python train.py --num_hidden_layers=25 --hidden_act="gelu" --norm="rmsnorm" --norm_eps=1e-06 --init="normal" --init_std_o=0.00309 --init_std_down=0.00309 --optimizer="adamw" --beta2=0.99 --lr_head=0.00515 --batch_tokens=[65536, 131072, 262144] --doc_mask=false --dataset="wikipedia_en"
Each number is 128 + 24 x the weight over its row's rms, rounded and kept within 0 to 255. Layers, rows and columns count from 0. Numbers have three digits each. The size before them is the row's rms in percent of the matrix's.

# layer 20 attention key, 384x256, rms 0.0725, rows 42-54, columns 0-255
093:154113107089099171099157098113142139114116146117100135077124142124140138192120105110140165149115119137169100142135136205112103102123121142104127165111074167132139102152107141135107126110110137148105136144127123113144108126107120128116126106094107141133141139102068157126114157092110123129129102142121111084133158155121129129097101148117129122122133124122122108133141168104122132134083149125106105159153068180151145128081085122122137107114161113129092162154135139115128133148119159124128168150142138148093108112180122118133143140152158128116110117150130144104143096145121089100122101116130111144140137099101142100151148134162123166100158123077097150152174113095150145141139085150125102151092107133115087101151172116101112210129140174111140117119146164134154162122090131
097:123097152118153150115072118151124136126147088127097112134171108155105167164118149101130136154133148142163129134143146129154125126161122126128134106135147117095125168129109116089088157132131092130152139121147107127125157109115107148150145138082112099118120084129167162105102109086141105104155077097111132139142168122160116154118096175154166100123129185128166163115124101191123138126150119102099060136123131106116128131155143121123100115138122106144170104112078108093142109126117144131127144127108086113157113131097120159120158106101111145115127155116135166144126097085112171158158190165133184167116150148113110128148127122167117166111143156093122124132143146173133142120148083103159112120116115132136146136127096126116103157145148133139118169134131108107105171158104163
100:119111118129150151175153140093162133105158141125086059116099124159155151116125102130132132083161127145106128103116103173106138126125134097132131131123102120115134117130112137119130133139109091164104127127124146105131130112108127141125123149118145100141088153113108105144118099104147128157159126112118131131116115140100101132064167168134157160133129112152137131150121089155160093167113160140130130135122107173231130107145133145151089112131146127133115121112135124079063125107147130112110136123165136127122160179156083136086131088132114143119119118139140132106101110156207135096128120126137112150112133104146157138049131138151118165123116142109134141163115119142141136126155121137139127128075140124106151153122125130130175187170155151109139134136133120165086162145110164
106:159122136135092170139122143166139163086142105130114105120151128160133142147166116142111163124129099110105152111137133192151163129068127149133132166147091162128111116106113105086124133158079090098124130119168144130142144117139148162130166121127142125133167133099100109167167119134132165139136120105164132142145115137101126142088151123131121159141109165109091087167126142168150128111126179104106132090137123133134160103117110084173155169140078123146161122166120139124136151109102135132109090099180152129101115132127130161122164098125105164165124135130137106127109127137121179116083149076140134131130140146106132102114138116135117079136118131148135114153091130097099075141123125133129156127133142144115106099112161100092150097111131111177118143190096134150157126122088123
101:136094118155164113165187099107131183119099148153161106106146128089135166124131131144120110140135109179155141099153114117106092152116105094110129104152078142112129114148099118125146167116153164151096171135136138120111111135084128100118113088117126135118144154126120096151104149136145108117153144109148162099103135131074129132137176140127187163080146134113123129095142129119169135177115116115157114114109124152160148105127122108165127096133121126118095118140160181139099127143121107113102157123142156121148126076165158117143093122091146092133139124153140101101145168141118074110104104115142111139082140092162173085107111162167125101159124122143094149108137106158156139137131103145143083149142113111152182143111143136127133124122154137114124105148158141134136131112075121
097:133137146146164126129103114120099115099150124160177104148135126145104170105095142093125118078131158164158139135104184112099148122118127129095107126097116125102200141131093123152147112138119088131130093186152105133119128143087080135117118162147162117115116125129150145127135074107142166125110121129137165163141079104158132090100133095102120113112136118152121103117110140172111091122113121137146110156137122140148143128132158176099083126127124148118108142133102120132129095108132098110150162115128139108140149145142132073097083080130161124153116147112130147124130148139158124128118146119145161146117146143175112123088143128123083164169099145127128144168158154088123091162116105111108144108128065135121116149168120131137156116177147155129169130145165114103092167114112158
100:089148112124097153140087143184104141133105119064113104099062103142145122148209106136133120113105141122130146143118078130130152116168126173098110139156149108159140147133157151136118111137115161099147104103110106097100114157135111104114127122136128180147122129160170158124157143125106139128125131133093090161102110126208151157110090106132095106137109128138109161134103110170112112122140084132153149135148114149135145121126106114121111137161100127155127086099116090117142114139135142153119150197124128119154112165119158149113119140163077122152108116131122143127094124113120179130109144099142142154135128151154085132101120122111124099102135143109162120094148128138097109142131118167093142117176121101149098127120113137143093142139108103178147139135131105131115137187138112
101:118134132139107134058132125197171135139095132121214130123137111152086116105108106128087163169143106097112123171145171149109090110157145129146124120143142126137129173144104136131114149129131110098143111123166144112100125101100136109141136143164134102161143071150131156168130117103097141113124132124125158133137122147147114131129102069108169141111098139097139103145122121150163145087110161143133110159144134139124120132131106111154097129115093151133147156108144111091136113126140091107112109109142107097124141098122129129093115101151157087135133111139149167112121105107103207151119119137118150137123101119095149145104135087129104135120125121125149164165110112121169094105163132128124116140152129175141164078101156114134129130091117121157121144165085139168129168092156101
098:188140138133103138066137114159106116115105117189131082159065146116146142127176151140124143135135153143157109092128155094127122163125123094139122097155122144112083108113114132140135127122105131144093143163175123131102104146143107216106162150153102125127135117117111135156139152130151122123092121078147195130116133143108154145148136150107127131090140078129152139083120113139136111150154155138163108133128127139107104097146125094164129082147108104108170154158135167125116108104167162171140153071118111117114116153157091113137157136125129134132098120109110135112134127135138130105145087145101144128119129141116105141155127149148100153134122144165126114164103087108102128127110159093102100107155161101161120133100130115112163109126138116068136140126163085124115127119126137
103:076145142099116137148125140134126120148130125074104158074113135143132090138179138103139132065179110158134158152142122155142133105146144176154125150126113106160171148145164136145123162135123141095188081118130107123145152140119168082136164109141133179139140152185128146104129094126116120106148105144122096162133136098140139145115088101145109121126115129144150156146138136113127144089123095150139154154142139161126136159129147157109103134122147127122136139078096107152128127100117141124137104164072121140133158127084120150124130163185119101108157119122144110142093114166129143135120156124126125087154162160140113134139091054122115161113124128108171124113176107127102090133097099165120126179127156095121117115121148141124137119158122127147138168121096119132129125165169142
092:149144108160103113115107147156110110156132111160136134141132100174108096107123121128084145131140131066086124092112115082140097102138150178154178076100155110160152184085155097123175106174132130144135155143140127145124156133120172160127128104144107122151140088134178071176113058136141128124148122102148137115148118140116133122134118131135109176104151146118139127133109105160110140115175145182159125132127137109127145125114087116153129100104128139162156126125118145136088123146155133104117110182120080113160096156151153149089151127098158148096121126120112142126132121140127101159129081108139114148105086129101129141120137098102135135128088107117128147080120091117144143152127128094107121118152120160153150132124108136149111090133137125143112131112160087123083118140152141
103:154116130116058113083141133153125095117086130155115080142173141100146109126157152120142161120124133125134128101153149121126105083115114130156101114109135163092189143106131128117165131100124110124103128176118132139122154128131119177152155116143141138118143127145174157146106110075114130105117117127127155108145134129165101136135068164115100118114134143098166144132104142129124155091137148167129171127093128109100133068137131135102098167122129112099159135124108138115135151154159099148113097149113106121155123118112146114170122123133153104108153129125123129139132085105060137156112093147113126121126109101137123074134122104063101151130097134153087159111157109180105101137108106121118122142191121145169112145149125115130094145154121096183163140137162095134132117117130103
103:113113083121169122136093150126112101125122121131130136147132117132163059118145123137105112093143128146161157106118105094166113110170143189080135114115115121155164148119115164163102141151152132123187145089174118139136139133126125091150109101135130162174132161126152125128136106114165131133119108193147081145105126136199185141113131083135102084149105122155159134156141111131140155134117122141114127158167139139141092129107126088128098115115158125149142141105132134145129096113117166166141184155111116111138091148139170136142108111191137124100117107149103134137138114122119124105134118119132137149091129107138099114082125092102101111118165120094169110101141126164113141137127167156132131105106120114114102124124108150163173114152123147149127126129123060136112122136155116
# layer 20 attention query, 384x256, rms 0.0756, rows 43-55, columns 0-255
097:116152106088121151116099132131131091088121148136122123128130132081126119142141102157092142115092100143126135125102137077064141158125162124136122135117149151120105120162117138096125041150133133122127179149138117135121111080114091096102124172117130092138146114109135100135126130126136137081102104166102102131094140153132129119163121153177132091159104133101141078069145152141128120102149120138166131120125104117148129111165146146148136128111135106180118133090124080129107124120146129081143134085085098119104153130089111113166150093157120142114148137155146116153107178119119148123149081128155124131116132164138136142131177134194137096133141177092130103112144175145133128129106153084134155108138093090114158113108145111117116124116158134114134129142143176101119118123125132
100:136075161122138132169126126183139146128139106097140092131153126134155139102135132157112167143095129106084160116155060098136139148079099124127101074096148141127109147154119197079126103122128101177124133125147124103115168120101143158119148145125157135156126118140135133123165087152102144125119115140155116135126107092127171167116082141153115126135117144131133143129115100156126119150134137123158115093111125156101147100180153119100146116129119165130126142120156116057139130086093130135124131129126098133101139148132102130150117072147124115127138125095140145081099108111101146150095155142092132120098121140131162113130169155118109121130167128108117114104152164127187112154110107145114112172133084166137153114128193131113151182116144116134115129103128139161164138114122138
104:162110125115150143115137126139168156143145116107113138142117154132114165145153114119117112079128106148125133092154108155111138168111072060158137121166134127115132139132142165125133137128135125123126130125144115127171139140121138136131131138120142132167191156107166145191172140117175175147127130130168127151144132130128148150118116112106166153062139129129091120135107107148140086130148185094131092119111119095175138123141123115147176133110147135131134099129154097129124123115133092164108142118159136140094146179161136136127101126110093135152128104170125138126159141179146162148144186073133192086104147137139129090128146124140109110109150158125148129132119106096133094153128112082152108113135134157138134167113126074142114130102135117100113152182101148151113089123137133
101:135124129172094114148128158159105148163130122155135108102103101112126102088123124112168130118126071140122124121111136059136087122128098097148110107136113114155120146115142089121166105160160111158131162116135165135080145149077130149157134130206140114112106115103147107121124101149080101121132145149112162141103146122110131120130078120094128131139139159104152144116102135148142129174146155130134102080127123117097156119098147151161099116152085106135146129138143168075125078160110122111118130182131092131147129038126158134126119154136127115132109141114094133111132103144157140111089086168120109141128132094104125081095115150108118160154057118160120144127117127149130134090144082167117119110147133134126130131085115162128128115121122151130113136119109142125125106130124117
092:150105135169152149160153133148111135107138129126149109107149108139133100110114126123122111096114155133143149112131068137106138131116129112117105095092105141115109094136087159106110080153102127126133093150166106146094178097138132146137135145151141113128092119131074135119126148173126162101135099149116141154132101081150143138126113115192123099148084104135129130134147138142144091121143108120146125119189151170145136181164099129077151102112107141098111169094141119133151109109091141152156110119115138127117126161127131115120129132088153183142159087149159160128120128137137136101105167145117149144184136118138130140191167079137105118147143171104125104118169173114110099145113174121139142149096122130099116128111161147132120110100122155110134156135136120136148155167062137
103:112123129154141118135135104091152145111118130080143112121105101124109118134177119139155165123104143132131146142102145170175157155112138139126161111140147116100098083122130154110125094100126118145125131170156109133127096109126106097155147133129118152095107137142114123131153150137131127112138115099141169117104140139143125123108120109135152114107068090148098111115144144135133101108118117097125126141160118128143151110135128096155131113142108162153140136115086075093083102181174152158130135159151148147167121123132159137114124107098083168110119115139165170101162150083110069116159159100157164085134142135139126136141132140138119081157134146092138151074139140170094094126091142134163123122163114115133132075135119123116169158085148147185105112180126146151162092142118093
102:144088142114129178141121097125133076098082087122120133159133118126086161159116084109092106144153107157174158123107130122093129128150125110140138137103102146101099077190088103136097189107129119135095138174149116109104137104122150095128124131133109088155102166106156143166098139128156137095165089160127122127122121146124115171125123153055162142123103180086142150096117131121111133106134167126113143147143109132144146107151131126161129100128107077142165140140137137105114168118128110144094172129124149112091129129148156173124108122087091119161162118155125156176136126131154145122106124115123141122141124126124100135119121125129116151088099128138140141135181118134128130150142140140109107180091133134139151112097109131146146123112155137106116148069121142156152147151154149
101:145116147093096122133138134130100112139126173160154107140139123140138115130087137120104116126111152164120172125144101101112089122112135088137087122113188125103120122125117148147135142131117137130110115097168162176082166115111129117103105118138105144120135128142143123141159162146138099096082132160121193126101126138152128162157149106111136144125087126123081134155129130148150165151148130159100149147115151116138099102126114108074155117131142155109158143163110111131142120157136123100177126085165142095104127098164142109118159137110112147078160071130118121068136138129130110095111088153138125131171082158103122136203113130152105080111143177124115084112156141096126067162122145102118142121145116132144156132075145127140106141122117130132141124125158151145097123111142108
105:119103122115170161132079108095158135132121142121126108174133148145086149139117143145143112113125114142141119166126156142139133119120102127122142118123111167156127091131154144100129109121108152136160119166145073138164111148100139095151137150113146121119095099137114133132116111116200162181125134095163178095146102132123155132140123188173154128094111106146152107107124108094115128099085077118130075123161079121146153142130127101124078156125139074089129159145126130130095167136132113108094121159152142172095124143123173136151108144169132167154086163102144147144148086136118146137166152128136130097116108120135147150113079122102176150149154127115131143137124100147104150117125139147149127136114117095127126093170135102097146107134129153115125095123130120100113119125136195
093:142149133144112128146176098144081136162140155129117134113164144135116131134087095133091155095147126124131125121093119112118109101144105110098084109130105103101093146112092105121108146146142080123097156124136155135108173163142145103105100100183081132141107144129093084171140107131151088130109133088143161099087136131141151105131140124110110126154106158121125140129120130191148140102140141128143155104121090115112092139119159129152124101128124143199107138132149167135131121099139150086118134103167099171125118123105178136126080101098136066120099104129088128148138144135134095122122089092135164120141128150148141106147179142098126112110150140103131117090138134146140147117113127130129136142144152132140129093112169113149101140190151121127110112040136124122142161120130139
106:132119174152073121149139103126139118141121139141096132147114164129122100098119143116196134096145130134146131120131135099118119139109119073171140110090147128153111109119147106119140123125155171167139152161128167142129135121117138147089148165138098079136152182097131146106087149137087136104105130190078152100086163154141133098122116150110132144144103177124147115126108102104152091106109105157126148164146105056116119152115133142134137140149086132134122124160102145112128118121123109119140113156131114129090144145180147095105121143158115185101122094133162115189117143139139151121115091117154136147158148153134090115140145115151122141087111154154136149153113121145066099133103128142164102133154157121156092138119113131135095111138105147083118117156106131094096141131146140
104:125119078124137113161131124104127143129174133122145165167133111168132111129101082136161137145148128138115135132094167140136106150178089137126154099121104121136111127117121106129128108147111106121169093151158110157111099122142158113153108108117166134124109146133101138128125125087163086140097121144144113090172099085137135157133160089158115155079111111116133139107129122124143178098123103171090119116130131113137110144153110101150128073110123112149101187151102118115150104150125113111158115127100116164171115115120137140127120039129150164114111153140146135098123148094131102156116124081131106096107128117128162112099086138109157135171155115061154145074162157184119138111131167122143144110144104151107098104163105131129112093141125129138107104141102117126143098142115129
100:119119135110109152121096141082111152145143121142128149133102163100118119087126125133176140112133127136109116134112125164173126134113127101125147149113103088200128124116137113098148069133153122135124115142129111111156112135129188147139127109129145140116157145131123111144096136146130156151123168110189112129112117135140148112154143116143098091113164142163148128115131117114162132149131144156163120090146181157138120130117160095167067116157132094134123105142126153136120130146157088153107102164103113136127112125133115104067108098142136170110086179119135127113106114123130161135105092088149099181121154168147131145095088141083128136141138117145126143130082107123172157134188140181142110134160125114128120153170133157121130149150146120132132099144089121092073131167159159